python train.py --d_model=128 --d_mlp=512 --init="normal" --init_std_down=0.00944 --weight_decay=0.051 --schedule="cos" --doc_mask=true --train_tokens=160400000
Each number is 500 + 40 x the weight over the matrix's rms, rounded and kept within 0 to 999. Layers, rows and columns count from 0. Numbers have three digits each.

# layer 7 attention query, 128x128, rms 0.138, rows 101-127, columns 0-127
487491467471472486503547485531482520524538534528518516441524501498497547501497558529492498516467499446484495583482516564529561517515584549479504522527483458428527480557554441526499489481532465435511509493462525486433514487551488522479402547552474497480481536478569571515423499458489478488525493600475474461480508515482521437469477524484577449505470566505498500544507499581503516479519
476493472531529577535524464480485452508514452436571476420467519511471523578498484474500547540525437485515508470448497540586541405501488437612563458564545498533502412495580528508452528555462488596475568576546535462523537477497559416505520567404604504501566430514435490557510526473455503599517522481507590504455524414527581583538431481373524470501447548501535453432403429437531536510543
447486564487504554425517475533498483495555512542503497560530451565533502547516481540525505541414516512637452441477526498484499552523513491543412534529519430465479588471525443507475478489458502439523419504513484537456581475489564462441518491580423542520503467522501463446455587514512486535504618504575478418472536540519500465475518497500472479487385498474453498467485515450510500540503
464486482485431568441463514512443503472499492491495490494476502511520463472452515463507533505448497457460565461430538441443621464512453498453511452568490451427488579541498473489485549464485497592451495484533527472482517491449533505484475413572503461467459428464528400429499502430501517512544565515627457536542511516489555534574501558458438518500524484483475459511498514502515460510504
552492462540532504543498482561505421483430574497435477481518509417518501569533416469459463525525508510513514570505463510504512526553498506521546503477471515439524485499508477490519530552484509423437600470512508510490453533440533447547458505522547504487525522465518537389437460527478488474492452525484504421461516501482455500467472528518517495497447488460535522503523517524539504470435
481524529452532501450423494441489530525419462477531522480510527497500460526494478466581440476566401464451486514516489492471485562478493578517537491400542491495470471541506548459482501435582568561482469522502530531461510503529440574508538456480475510484490423535481468516636504483400546509473581470444514560441534445524437511466517413513471465524597561535526525503536469566448528548490
495457486580526478475465519458477540433449512469566489486514527513435492574524554445451503488542535500562475499482479597499469496495490518493494523556440528566500475493512450480522443586486480441516526502543493479451507520602551482540482512526477482411526478507497469516530490485527490480511545464521484552541529454434531415547445561545548516470494562555532455575494533543498491539505
536492604415526464543453480474560524533480534551475496564501447457503412528460482485546501522550542571555527489537426539420596568512547500444534523424507594510517468465444427548527554518474460552431541426532464619530513574513471518523567459407485459457573630506450472537449451550533491534461487473491527481491447519561448503507501431513496549505535475405549518483402473425403452547517
571585526475426509394445581485520575502559424436571460541585360541599515536520475513471489523436511434581506498589376498534567470525557528456519442505445509504479566429478490522506479465465443520450520547514480486465530452549439471440538671516526524550491555510465530501502545532531493547454474593548545514448497451519440481473500518390586382510472484536471486494444469505494448508519
516535559449601537540481500450450460533436497543564493554453479521467469497485425454493472391512467524463477491568580518473542535555388499528477477448538511515519516484561463438376383519452440437565467513460473549548498458499449369464558506506517423468553503592482355413511459479516500459515603465582485518540548446522511421509433579528535493504479516473431504496521498492545521567508
514443494426514475557511517513475511564444510581483455577561475468517491547438467527499460580447473512459524561483481462458521524560548506469541506494455553470538450504462483440551540439513469621470488504495458489562541521416482473424553464572532512500504492482626434582465530497430402509500538555452514482532508568574441560432494524443512505551556455438438506487491498583611418501425
518456524414475532531504515439402568532636523557535471471392520520537462484478475518494527526389506424494542494446466474464554505528552512500475516460438508579466541486551496481486530486508471566519476535547487459465563467495462460504539480467546470465494484471468439552459452511493470481527546590533538508492477511494545530473450530424529510553500545503548497507543546511502487445467
458483545485487518428535574441371538543529463580533500451534453593436530484507572375476472468479468431470534440431549524465530501492540528503523502477485551504501512503498513594490498406446473551460455458488500504551471575520452509561529418465509487489503567533522458500554476453454492577563477501545419446504528483472507522497497615442447390535549478507477508587450524430534401493454
485519520464423517485560567447516625494576445491500444516474434473444462474460512512490491481465521555441459437456478509478588579515554538444486451521548540457522569424486425551502462418443440561531505479519501501512542447486567503456577466465493476529488532521475448486515488492583605549546490509528499510547521551505556521551503526482454491521561498510473525530508463493490504538523
434527386597483486551431503564487410524386559496510459466501533477529521530531498411535502511484518511518480463526475457477494518444558413469484474548461451507517514465553509433504544508485512544514509462450523504454537457434526483499441501492481505473517505444543538561412564449449400516451479526470593499477583503524495566480489500524478512589472533485463486617493445553525502511507
473462558526510489487485501497483444540540480494475463483505507502470514528478498479480531496488448492482464451514496560452472475544523451470462491472511526549553474485534482490517505518505493528549512517482523475502513563484485503478512461441524449473515481496523487509547502466522524524483514464512478527526504471509482498522501494486481482483455447532550563487444455448438510522543
434488536552416506502434476469498489552537548522521447596542474509551512512465603550445446508432489398605477551507470499462479513526475459496534519482487521526461498537439514454482548486504500490442507523406564507431508552461476515509472532538404534484533509472539563571524599456500472463522548559523497435479482545531445538411571462500492418469462460543580522463450487526421569530524
550521442406477443502508502552495445462593459419453478573479511485505552391601552510504502432466515584480472497410480530524429484443534495439434528538507489450536485550504490490567449561492496574512550480497495462556485535434538559462564577589482435545477550514573513530498479522520484491460344481426551580516553530565527522520577455456559540453514390483477546456594527519578507504519
585534537507575498521463488465529441537490462492485529525503536463495471566519517442503463510556524512486481515545466593545471487500481485530560456544477529500517525496438471486493437584504447482503550483413537458636461533491564445499425576570474412479592489482530447498452541438426471552507565490525450486556541515413515424532402556467542478511487495431437412458444576506487441490435
473514435477555512436528572592490467497500563561502481482517457582554599570446472570486483543544492486599490447551469465465553469514504504518512517496547514515568478494544451508547443458589473492436433540437452399450588486436462482445497434574611424551507513462503490516482513534528513523420506413458528526583514564591560583440596506520522438563533440481475472593469487496535470415412
387434468455456528472384553475477532416488511483490448453384532406579488498528533488462564513430504541492579529477511459525601451453481483477457490581484571518521454538523452492471506574452497379457500548603544504389588479523493456551552499524517545452415508498422467517473472440586527520463450463461524503508490513488545482618447423453537585485546487434530421610573533426485436498528
510536558470486484441453570533564490469552518471475541491498436385559470508392480599537464490469539545508498479621570556515575544434527566564514420502531498496608533468500411467464486614473486397580539455462533506494490463476430519503436545493469491530494530544454482453409601546501530565470478506458465521576474551444474441560431433451444458528416514411416512559487510397451482494494
452473491547477512424475596480505492461429549485427526667547518466543476489573461476532493534470513480554473416434486474501518439408471496595478554570519531509498429491487472487456523558477515484486585446546522535492481477519436475553528564482486521473463513517542525418453507541475514518432454499552469552465533515538488586466538453482516511526581541530512465581533569438512450532524
545559520443547449464459489503490519520535588479521547478544503511488521465467490518510438489528494534525470547535464521507542520525573563438559470546492485428542559515481453505437452597508528432549488469455463483469558438502529519485456516522454510514514559539493474528483505537521468461500537526476510526487465552540556436499505538553531484461567491440416466503542534515553463466484
566493524516512494577468520457518446460498481542513504496426567478578456493511492476531471565454475488454505492500433517529498496466487441511557454463454675551507354380494482551486503487507484473474477476509439470557482466537455485483551530524598506536504500507535539555475556546506489412457473565457486556593545542575515476526478418497531507480558451477516489494418508500619493452534
441493518399522492499504494540502429453547483428499562515548420525495514472482486555515439457473431501530529538464472564423476526511482460508525455511471491501481555561452513481489459543484535512524509524482494472518460554407485525501467481471486472556524488490494467385561496471511490485497524504538541599445535522618561448509427493503467470435427438522500538476442513517515546499566
545474579435529477471532540448447441551544504510447477467478400505541445547523534513463528523503410483512405418539452457439513379488412549448442454525500477503559489484494498351514471495492562414591474584514628490425518421473537413466447477520561486525514492503434461512514388495492491462560581494559471482514602450560518531488527521464500546489514451545545555428563461500451530576522
# layer 7 attention key, 128x128, rms 0.145, rows 101-127, columns 0-127
524525455506485481534602550499471551505487533548528496541523444538524567452565548508554460499436487438495471558532547510512483530493576530471478540496494467449427475445516471512483474455437424485520516498559474544448485479497511531518469462472535442471504528448558553550525464489447452419514480611498482496525481540494499512514486575495518487557475587465480575558489538484471507461524
444470508560438513454585494631593548503447385425499416405436553591439567529520439510458493502515435456477440454453549467507526421502469533556603477526549447513579535504563449461544596505447513453428502398427584495485509476521542512468595480463585534557541521556518470550525479537445416440471472459405447470390505445529538568532484543461512425552467573447507511459550588426533565446533
519470546480499498467511495480522493416517559555469507560501490535493467466534443506438444490562463468543496516493485450574577434456494453472521573528537490535471558416453443521500503487424445456521454542553532494442561492464561461463556461526385502539503486474463546524508550533484647528485485579531472511501511505563550503389460495535403496480512488477393585468543509439470434529548
512518523500463492594429528464469420481542522434567494483516491530561535503361537494537556527521457507476483493508485507541550502488430431509513561516545535519455632509477494507546453506555544597506443473424529502522523530447528466456534506554423487617485481383485434479538571525452553504526519531543468476552538520502478539531406497501460580541496508498468486535525559569540416524510
500531364546529532518512523564509542487519517461443513459506440555479528504560425521533448520479516528491481512564455512480518566568458553555489469474503399509473509484543479458505515464441464492502558565524469541507463513490508462516477436471513511435537478503495551524478447534455494462519522545503496502466513485469446554442440543556499457512446515433545527520520525454539528427408
478526494391529524438492447493570541526434462491496510476525449466472521552548509482614432507547458522499426496493531544513492494509457566470513494478524523439454427533502588535462482449583492530479471543505551539452468451495561552543545553507533472508427485461420532538522511435499508549455590523445545583478461527494505539434502461503465454492455491478537475428540485507473515491541
493504500540451471488469497450468598467474537491541471529443508495482509508467513529448481508552483400513492567507454517530480500458609452447495544487495526575550514450524465526526495516599523505488540502501511530462575576536446459549437530520543533420449480465511447449421469544425479482470493455507508467536548467537485427580557536505529497464530512534486459510451536576525501499480
462441485544527474502434495529509557585467563441478519528493379418446439455561452559494473538513562560456475472503495521411515517494511588509623399500459564493575434576501453534469479602560403455486532581443450547560375552484442435453509491409485484397529457565448500588549518497578528524495471524506557548457528452558446540454458409556455515462526479445505509479500433434534533547544
485587447508331450388536551527503492564408449592499437572473457548506422513469453462460466413476600463560561508446469479541478471507559525419501410496481504458398523582560443591624577532399408439507556488445531415488434409530463511490544480407485484517469584465432525517570553534594502570441506595558491493424604482601523512470437573445553441480456532545433494460558582466440453479582
492471495425552540454479469539452499464486525507487483526455517557437496408504454433465425451579445521423498532499562519517506431601504570517485411423525493513580460412591557508510486419594469421550442608547541473534506553482530431486455483394458498509453482544453423443509538495474571533401549547608504439571473475514539479490482502600462471565497493408464553514514449476579588529492
389514479487552489483554548452503468571474560538525565462575428536558592535478497566526545543479526576413573485569542532457498488530412569526511543505453524493480507440590456468507519454488476526458482521482523486528497498514565459431489543403476504492503454573501537535560597522517501490540523618527473472447543550527445606416402470516483500601532439451491527493500491537605433452489
439567508480501495577509504471437496575527483559565478488497513492479518503434530465477535476452520483543467530531616472449472449453513498451505517440552545575539504565589463474450584513530495505583456456512518424513556615489542445458527504431527476519463541444480407503542520581491472539540464525481374464526504512611503552547414476450509540551552553476502509527473538508518441484503
440465583488460547439432547403464510545496513535614550486512460585493574466470550447511497536510434484440638520486548544504413479500548409515495498443506598456510537578454565582566496463591452569489510529348497425506462530498520519436526467532511497520452506516449506432538503448511550524522412552456480431531496455518443477581510542440503547565543501521531548482521493455541407471482
489433505409479482497443438490519466577486503512509475513464497547479472378437540503456530486500483539516499456488526563522529507480491458505574542567525591482546499520488432591530404540568436477523479495477502438565450501420539517467552410504436487560505510455447443525602501481571490521493417533554422524541555541561512479525495431497435587575505505502464512532555460505509484522591
389539468545502453451549520486467513459557501466463478453522529526499492544504460529557555486527469504524469390593463489469535534529465507546566577441455449510492529417526462414432536439529532522433443478490505494466520427497455555549490519517485536483471528498521551537452464519459474507552529590525523530461530528480477578485504578526498596539432538449430502537512482483523502434495
459454560534552430494473482503496520498516512489500475517526505468497486525425524506442540494501437479500506527486466536431468484475493480486530488515531528527550518502507543471482555522513529514517543539410518472481563529499452495484452541550496514465513528535554462480466492517524509484505502505504483464503508455501484466521527445453548480502534509550508488511520488503459541547531
474513498539464401400503506503500508569471528592527514589534500437566520570511486530512404482503538472492465518523492458409467508475506503530500490521590519456434505553447504511473508423399492513477533603532568524426511469502469428556511577502456456450596579505516583535473464484515512485574533578486556505507520588480466519447491479433457435413507468499497508481500528535457429542531
475483402425471597529562562554473397459582529454431473539573515460512520447561518544504564412388611574425477490475457612512467503517405515455459529563478487440473590468467456449513427521468502498412482408483460449557468510534477513471476483603537518474495597517504504504539506473499462494437427485560482531511444494490521510542579491531469541528488379571559454540563476504417552439538
536459480539434510437494574460428493546479504470457515538430528546495516518551490524537490544511542492397530490506471529522512539481571513494521428539503532542540581402567414442561537519524523497435561516458501544531471535519540451505455477468515486535569480517514495471445531492439515456473520499508520421522569404482404419573503548531489437574506460362457516467478557542534581435462
407460498527525509508530594436552460386549505586422510452504451472532563510404481485506552424556452470466576546544438459491505492548505438489541500523442462516429470512544559437576509495477441512469433507394412462443560408527479485442480474447508516566541526522533572529487487564537496550500543511527425453479527484569570559402587432524544475567599548606453538550471481476557427474450
390559402539483538610535497560507522548508574412506494425393451474472528386498536470443539467459535511523465462495474528546563539456534498467451571523523479565518394588493451433500393528530489452489434506556527527516495595515407541496570486432562507547385509413519485491506485513376469503489470441521515543549571473540563496529521459482492629462511485473443445604494628477486494486458
528521520518538478462445450551461483479546521604449485524429469421421410371468556486505600512537524522542535490455474460469548581455576454476515410590500454576502486467448421463493563601477457460563551531466524512488510543521407538472537464421471456629488546520530578536437505504466529501455567518503472512457601399427513382465474485547487517572503475428404498522496523408545560576494
445467458554455517514425482491528507458556505470490563480489487445455431486508465510523431526498481566484497494481455507562510466496475459493384518589484512525466501478485462539481540555586511531426450462506568451457472502546357525486541505559490524458446576468504543494520432544465553570500537530517527518448512489508465537406481511519519541446500475576472474481520605448526479520448
496513488481464537472487547460497459461513558518478508528453486482480511480530496474501467447498556519479439555513502541476532521509604556513562490547454449470472466450498490478459479526508469451507454540471464585494492514526583521483440451439476415528453491474475519544520513492490457514470496555527515496575495474502585462483473563585455517505506491463464466551482528487525531420492
467567485577554489438480489514530437440454504488531435501437472495549463479480488511492479581433610554418524457540487509426498489578456534516442510529480618531566434482533393470526523535492486497484455408449394454505503509584429484483433548392607536514485473568551518451503515511541365481531511468460416413492590508589512468546500511484541440478581443519480486480424536450562610452523
558524464444501526440512522593575532409527490447546476537559514429498509504516477531509462449512502515438432531475468500369515501542466518513501486508531489547493572547416514511480497507471503511514580582461522487486588571479523487494518469445442530537530599509479481549546507459500559539507546543567549524489484526460546548474435530512464419554473442533518487561612481529477581500549
440562449479525414560630505536480469553478476475384474574493543508496429530495435472405443444523404534536467555543527532583535452551424574460552478595525478477527477489465545516468492406561552450582472573487590605432557412501608472490433413511428485513418583468459436535536506552465513481499466520573513430598555445501579441465479350530486491497515481525531560478561517530478538562513
# layer 7 attention value, 128x128, rms 0.148, rows 64-91, columns 0-127
491518518501526501530448464499524569497507520468501511428506473480501493504561547504506495520601484516449570470536480480503529502540534471473547524484527481524505497514447436476518604472449484448457457534520503404501526542526496513474563517554637404446531539486440471515469478506484511490534462503481520488416524508514567438523516484494493543506533461501541514494525444448486458388476
535480531541491454527479450482494520478421467539487524509512487458527454482549446510536388507449472451496530479493502515485541514486560460514546468499508445542461467499547403473484495520437542477459516532517541450515511478439463439497510607464539470495463495560472435466433537533423444479543530504467532502531497470497579462489543475458517491601500546525579520502488546521559452508557
469498477502528480473553527424492443456528544510470477490469563564517540466513510470518498469494477479459504460514513447506486469492497466516503512612572467469484509521496514542497580525580526518541528484515524478497451503467555495542464498521504519509406479478451581444445506590526503423439444502465572547531503488510517510523436442484489463479484526476540493485493470528543575512521
517476476475525534491546454445530442500511545470477483481497560552499557570494457476465474503631450466468475508484465486514469478499528520490498475491493560529504465521455499453497420546540475557539526507492513452499462467482483490511538512512480486509483413515539513529446484479449477506502423544516519510462510571473477503528514513472521484528442559540539571558467527513437547525503
532565501490503454472505473538483529462501493503512512508531483463518461507510408565510560549513426498480490492491519557562543504456499464532527538495591487540517444486553492491506506491518491529548527497564431565500493470515527471523495462442465485468483473498402385495433477557496458472489456520473586470537459541481540468468517488520474539584521431513483480580523471470523502502473
521524549540472541489446442453489475539477518535491501518508512524528519542465483552481495558427561508489540503521498459489472424551462559586478457454448501491593547539593510488537499536433501491519526508472572451510502530567466512496477464475449420486534477429535469526477499485423472522524564501511467514494482481562484402504483523500472534443540486478541529548479455499507538458472
496449477472488458448573527501545546535500481511566515501517471524501468489467459511565456546496516459533535466506492507478503449519543535530510506460547496533460510507488500487491500504538518411480529433468467515499559558460493523449510437577462568430486571544514438505508556563498513506519494482419464528561522453490503522529491439539452517575494502497504497458536594443509576481463
515460504505444477504525473472477513526508487511554477515517551447510507459547470446515509470589479492559411487486501455513516489531465511552477528514474539505531504585463564540410453469539479482510500581467535521488451477553535437477488494440504536501493415592539455471444500550526469430540484514442540565527444496508476555450502546484531473474478452526451456493523496510490525499542
480504479421542505451506534501508483482514519525521448497467417496495517485511535521513522542523533518453459504492490522472465480544526530486454437557509456501529495527520515490467502497524525557527482537540514504567522488569481498456522494484471581503522449499529463520475510574527505466529517535436540508502497501559502500566511429508513479523488548541478535531491521548549505495423
555467489492548464509482461482555457510576430456518523533521494497493494501502477463502484443469508551482467522477458467568483464419532526491563558448459458466537464510519577473503490532502488532501565468597521506466509498563464467479478495520482451452473445489499404478545446467575520467553488476516573536443532568465512431551515483455529493544577441521501500481542494466535494476576
582509518525547468499554466499480389519581545489448564458452406481469489474503550539463488485500478508456460503499485542509465506491498499479507487509464449532487505502463517469459525508461492441492497510475476503483446525478444430543451536471500469519454571490468521422530493488522497461505499475506549467571510465484483478479540504470483552498476516526462595455484485492476523491499
472458538539526512548486462529488480488488497523504480405516484454544545470582504466521496506481501473508465540509454483517571510574544508496500436540513471552518493511440480525469496466479493432532488543524507456514473499516523522495562522365509480574509563449500499466459530521570523489469507453495521453473453444521464509513523534493512530530446507487496583451570582465554508528583
503497503529525483491480564571480508466523455558549522505532489527492473484517507499517493528482487546461510572550495504465511415497499492496463467451515477476491482466499544507506446468448525503546492510483519486495487489499403509568554473576540491508519484495500526516534453459547482514564513471544507523456575491567502506466532455509503556439539476469482444461501543496486435448486
410458473505462566508406545534522474481564456512520472555550450479529417530535455474464448502483446527460482623475532458510542456509522492529511427502478516460584562527541522520470483468552469525539425476517522518451471537442515524597487530530477546426559482457515520503508504575551506476496476502452532528558458512509481477483502535477541501561511572520431553437486489491433471484444
502520486438492567491467507508454480491525501495466436507462508481452459539481463508444495508473523522501552506519543545552516500465513459459544535588409545524546476471472545452425463579518492481503443517499543474468494477481489416495565427528528486518529471501387514534529491473585534507518451471439512569516478556561496477479487522443531507476518503401501534521532534561460537486548
512452462507490535464507479507525519480534471514454525483439508568534545475467493567512496476547510488461515460495513474388478507478489462473513476479524568493559509517545497529457500499501553517513595491463509508466506469549503497588469477572459572487522493503538505519486534557516495481522473508535521531475497519502532500475529535417548505492542525466530486473543466477486546479520
500524530514562452508504474548494533488442522484458532472507588469481540449500478485536527542459524506519527500481516481450524560536494476490528558522506488541462517509502526517419481535482567568450521483579486504446512474500450428426506557464461534488495546545532480521513455480526544560456478537389526473513538462461538519552502432508475499577518444496585473542553474455480522551516
443498476536423519494545479525538518456452560507511507545536469517438548513492428454569609498450503475474446455476521560563552509522461509473603456517475496475547464509478547468500552479476534485523483507475471456519467457513532515454513477496524501534474487485449454538497485534516464481539495506600479478477439444514472454514559495530461507532468445496445471547527505546473475503524
545443524503529485512473488501605462534506457537483540493552474516520537541517564528496460500529543476489507475487473491475491468584438523487552555516474503441519440484510517486503435544497463528573523548489480477475522497501567502525481444481536504448506502454529543432538535582519499472484462463559554557452512557512562479494545582495504478422488480490460451489494517475501459572486
470458432515511510522507483535523502503382478435554519510485444454503491448492601492462466491527539445441454535561477566492372496486490527500452471444525462500514507468498534529474493581478476507477514438466459542548465438487521533445579563553488471452555471494559478513530418480421526505536489476498496501507530486494561549505527539558523530537478474532534489583512543571489528442475
515449491531484496520546580462533530481512423573536486524579529503551468519482551473474537512494561488515484447488504479541566488452575488517508433479529472429529530474513556468506462449505406552509482562510518495475470461469552456487464525493506569510435464500450465500491491479498452472489538508472393469497471542420531524513460504495467487581464493518509533555494581493481492473549
486473489488449521426561414460567509443536428516518509503500428480499519466464523498506488479511536541475469541559514447534511506562442505485499405540540555483420502510485480464527564539428444468494496450550523518442521500467513487486507512477490492582459514515509501460450513491477478457484458470479484496490463560536497540455478547549519504447478509504552546480479498506489497522503
548544516548495513510471497544497488498437567544521513577542504476476452471558536490512531492465507422482507567516500552486562498526483456511550519540513591476474489423481546520535485473507562477462537504562572537474492438517509438469521507444657482542443459488478507526533521471566487449537477495438481521495430474474462478456540498516487508510475493470465509547521512540456423528508
463540513457544506488531498509443519477515483540508506520449527473487408569539519484581474454445478550499471553510520481476569459490498462505418488528478457493544491497491521540490399505539510532446549530446529427462526490513490475502539509481506518471485444481508568487492526500492616553548493505505508504427520506515495494533473486455541534453487550551418454521451499504495547547471
548530424499562540470547474537485450483536466531492522502485416474529548432453509466505534458493527437502521524532529525548508498512482494535483478499595534499549541520475519408485484513460537518491486492470436476562523482475513513544551454471482484485436549413471467518441492490429426489476497435482497514492509529486508549455568448517538533581482518516449510549428500503529509486469
545519509494426535443515505480511559488475540538441510506484505460426533541484498482526598426416519493464532551534513474512487544423511511478453516525463512524527501501575469414484573475529465473420592498511514505567468563572502533498535450526475510521467437449525595499492476497539449581565535440498560503568512509489495463522500501500459502479458533563535482507550550427493503476529
528483535423555484500485522483512501438474463467502470475490517521461543432543460499500501510516466446551517489528495462456493516522471611500393502497530540537489520502486486519488542500537565511527399527428464472503500455494506540533471562522504492467481478520540583497500455516472555464510509481530506518555456512543530406481513437570508497464520507499459466485555545530481405509498
513506498396516511431515516586496519546458441484463540467510541566531503436496582516503513488490471490479487499518464476512511464521510464483516473465485510493490460440502458478519535509494487472488464497508469525562554487523502464519544519495515489443566574541492470502538502531467511521511480533495571546525648514496538529462536537476517486462530521507490448473497449586470500525542
# layer 7 attention output (transposed), 128x128, rms 0.124, rows 64-90, columns 0-127
538500451444474468486516484450484485450532522463479523557501518502515500458558477471491470496481468501476497539554464580542548443553500572567565582506506440442503493515516531466452450539506537495492414511490485461475548496510560553525429523520406474500454484520581561486476477463503456493492541481525515548575500529489437524520486525464484492437472541474551486426522494549493501504536
509555465431491518487502475545473473505525479483472498477479461542393452499491494470493556468539495496494422478492478500483533514475499508472562502519572496502518516519456550536516471530470513556548458562561446524475464441448537555454542487489495554501501541506604522396591447535559544485459505502492534489608471458554501503517417520494480451518516415565524483471524331519519527499464
480472547419531553472530519586475497434464462529563570484520426407470453545454476503435479469506505548515459495580454611503546559484572491546570422499420484515566438535522514498554517446553474519512423440545512481423471472458523490494521485430528514525545470445475535564543419541531518530451532497567533462466487490540453543515541498539485456489561540432474439508471525516495482488515
484521523468454480513501484494497518494489431498571568482533443487537464472535514477501474513436476537499565486442465500555519492415535493535558507489500479447595524494481419505561609519470547446499525533473477554557588543438508469514490528507561537533533447530495446499564471498548454468491471498448499480569475518524449460438553495491477516484525436464421487514546515488523456449522
399497515468520489482585509530478485528609543550482478488467511502502480463475462432513461565516482453495488513550497565510479512474521489442505533538448580487514535513501550606533538453466536556408504512456420478552463490503539478454544571476532477520513472540551549474560531487460464469463530515512509501509457480502421529468469462505551458477438544537439457522521505580450456519483
508482456503564532477503492478560502525437418513513475479545469445486509495493613460540498516540488485531556455448545438466448519519468511489486563501501433460471506506487535511478491497451515512484408486502579494517507576494444573426507507490499518511433567526492563569531446492522474476470443450486562499528480484438540479510603499482550483499464548486492468481500481526476508513524
448534485507543455513474556476461535450483523488505483496496515486552521466498503526438505486552521555481443469524544416516536489447377491491504456542507522407561541519507506468496520480511477516519454436610467480441456461487473502505460542447497454491486533500552547510512516549454545548565473553540487510454441554498487512474529538472517552434518446550497578508527527558558483481446
461439495463538500438494541582498496551559542502441546517487479493483525510486459440508494591468507414489524465486484465517501541462554460509513477535540583484495483484505410462460514490430508595565557497476478447533506504561500540588493441507488477529505503394432444480535453535510520507523508464552520518522522521410502416467485504522577417498496502515445534501558554549538488491468
468506549540494504453484477545558525514458497529469483495627527480541473518527473503457433534474523517506491458549478508525498545454521458465471484489520440541553472510485518492522545520502455524530437506554538488479473550518504495504542468509487499404507519453537524442485501471458554512497457452541472466516498472472518541483461492519555526437474471506496501417611478477486494523548
468467490519445495529504520495460522424482548591477494507498515460539486525509522512447529576511453424545585469503543488451476513526487454550522461549550528530530547469420435469418468534518535545514473556440441480519489523463496443536516504500562488544508517503523473496478557538509497519410538565504491501476439543493484509468521506577525491427415578502492372524527475437487500568485
402466467480442526518454547439547520485448504514547447451442528487480522514489522513535546522496549443430500530521484603533600518459476452526542503498570510532468430524488472521487513493526518575512473483519525532499535502500437502517559457531536487460473436581511463500525534491506512540463485496517487583442490476488437562503503496499475511545511534509484465490472451512502452495523
496548462462420418467476513528536442472443505512467451559573516533523548517481447432477462535456548510500548422475505446464436453535518522448533482467553555489440425589534534526504509442566539549542491467437466530551531529456528552514477445506467478481519418467547480498571452487506616491505576482589549570544489485521459525511461494517478548531503491504486462478461493540578569465457
550491546489495504520489493464487518536497491524502548537461501526465534446495517494518498512453484451555527512478552450521520511485498467535493482512494490501521501487511378503456500506528517513452479458535485464548560483511503514475521513415454497383557491496577561515464503519530477534484546553516459509513564444471551499503418580472499505549414509478458523485466541448430556585507
503474503455512517561526532485571550431512488567483517453563503487517518488437452473458422522456455470562501472498463446486528495496501533514493495544443529517445513495479563506495483452492531527507531529510546424510491534516549531444555474455572558499505475490605480515525555575539479472529449514454458498478589470456547452520495426415483592461495398481478523455480580513481500517497
473480479566454464448483472529472511522461567501534519508500565449549548515600596501546502446563412451456528511488451503496471544468449525588441513486456497549475447502471464566552536464527482537526481521484494474557493500525486497469381507583551504477553526457563528460535414529569461509504509483488415470498549491488460481472486492558465535519462453493539483543433475525495445458570
491482562459544541416560510517485476455429574486541467449465505521501434537471481529540483453452489549559460524522492478546504434499528503577485467521479421485439515519509468453481458515517464553530474524463529508490539539499493475473509527498603514454532487550471516498493437550532533452457532572546532508480455451477471430506484467521487518531545473507430514500603570506522531484457
476524487530496533491538432471516543472545496484517527455479494531532464554469470481496541460528526461504493515478484437452505493508496517479538488518515519486553530492514578499511495507524453502490421498534543509523494518544503500527429530541462414512524518502475456456537522470479522546519560566526452458543502418512503434471463577489499507506493529532499380510444541526599427479423
524474489534516448441526563557426540518513450518477434527587532494578505508553461594515506521518533393465470556514543441484459616505502472495501539496518530463491485461490531475484442505520399514458539498438507475469497566464434483508449496436512527557471493504509598483556467414551536518519540556440453499504493496491458451527469517502516447478513534443513520487513481533525570511484
546561474486447516523443472521477426507489490479484457521438491467472520476584500529515555518448557503554499465544553496520580522480519484526506543532433498590463455498501498532411505507513507547483516455465487503470483519490544417515501583497550480487480488568414478525562463501515493501496460447508501493520503487422499485408533505532478495462483538473534511481541527491551506560429
524450521565479567523491497431536477568544556548439474533477441476563406469519481571492543509448556567495502401465531467466501472551475480542532501458510528506445544521486442469483539465462496419524507535603482458505564523528508559501524452517453473536513499510496523538541496481459496522495524482416416468534499514550444504502547508479436442469501481477541506514509472488581399544539
517519508464519422524484464570485505470543520490454485560549532496476546476479465545535453490528517548525487482496465496571409494468500533510554500530546588511477545482459484476464574563441510530541496441489479524438463471502490544479507499416510526512528499511502449542485550515556446559512531507461551477484491451493437468488479512583523513450526478441489454494499466499485521517486
512522523471521436554467563499508557556446474517469474468438465474456453522528497507483470503535518501490488502565496553435490426547545499488513514458489523461521529521478512453457490507510619506545512457480487512477488494489498556541507530487510551427524518488466485483484463458456529528487504509529371516499545421461463499526534484484540500546464466496514525589549530500535477499511
507524509557552515458489531556502483512544523545445477528485514412475512474497449461537479496491508499478497521513472521473484517529459513437492535515513464552499514508469487428459559466486481552527470516443580445589586487426525485475560545520482463538488520431487479411535492419497528487608513546445537569471504509485507487518432540438449505544471496428589548586461470500525498500454
533496506540489547541507432540515438501503508475515585520473515495529501489398502539458501501553518371532538438481449548476448499506490580509480583416528573517504480509589474427521558472547552534495469553497489515513466530421553461505587448493484456431498537520550470574493405489510446437440458550478539394500476531470561503462408512491552559480502459509536591435477539494518497407489
467436496553497548583453537503512456493434550523537506527512452485526444525531488462478478522503499522554491472507448534443441470473499513511472534471497507488478495507509500565514546514513470525491483516532555585519532478483511528523500496462499465500518487538500500492553563501536510467574459502585420500473418421532487452520484458519450419452476499479505515463501520550448521545488
545501513412472547470482492503476568545510554512590455501531554485540498500485514540457477487540558449415536470510558503411501495512424497499498481539503485430439478456489504539460458504504499520554491521463616539506447503480622517422530472478541510518580492473494469496444468463438521403506515545556463472476533537558513500451554517521544463529547540455460526459460379493454517530510
483440524515477487554500464535506481462495467504535519440461469503480478554575404465461475536489433559465455491481524470507513467502531402505592530541510510446472472519471499505472493490474467524448555470519540500534487510515497469453443511502559501502511508532522517549541511469477467503542560497538554450501493554445548527533534546458532474529499408479602580438494539430506468428531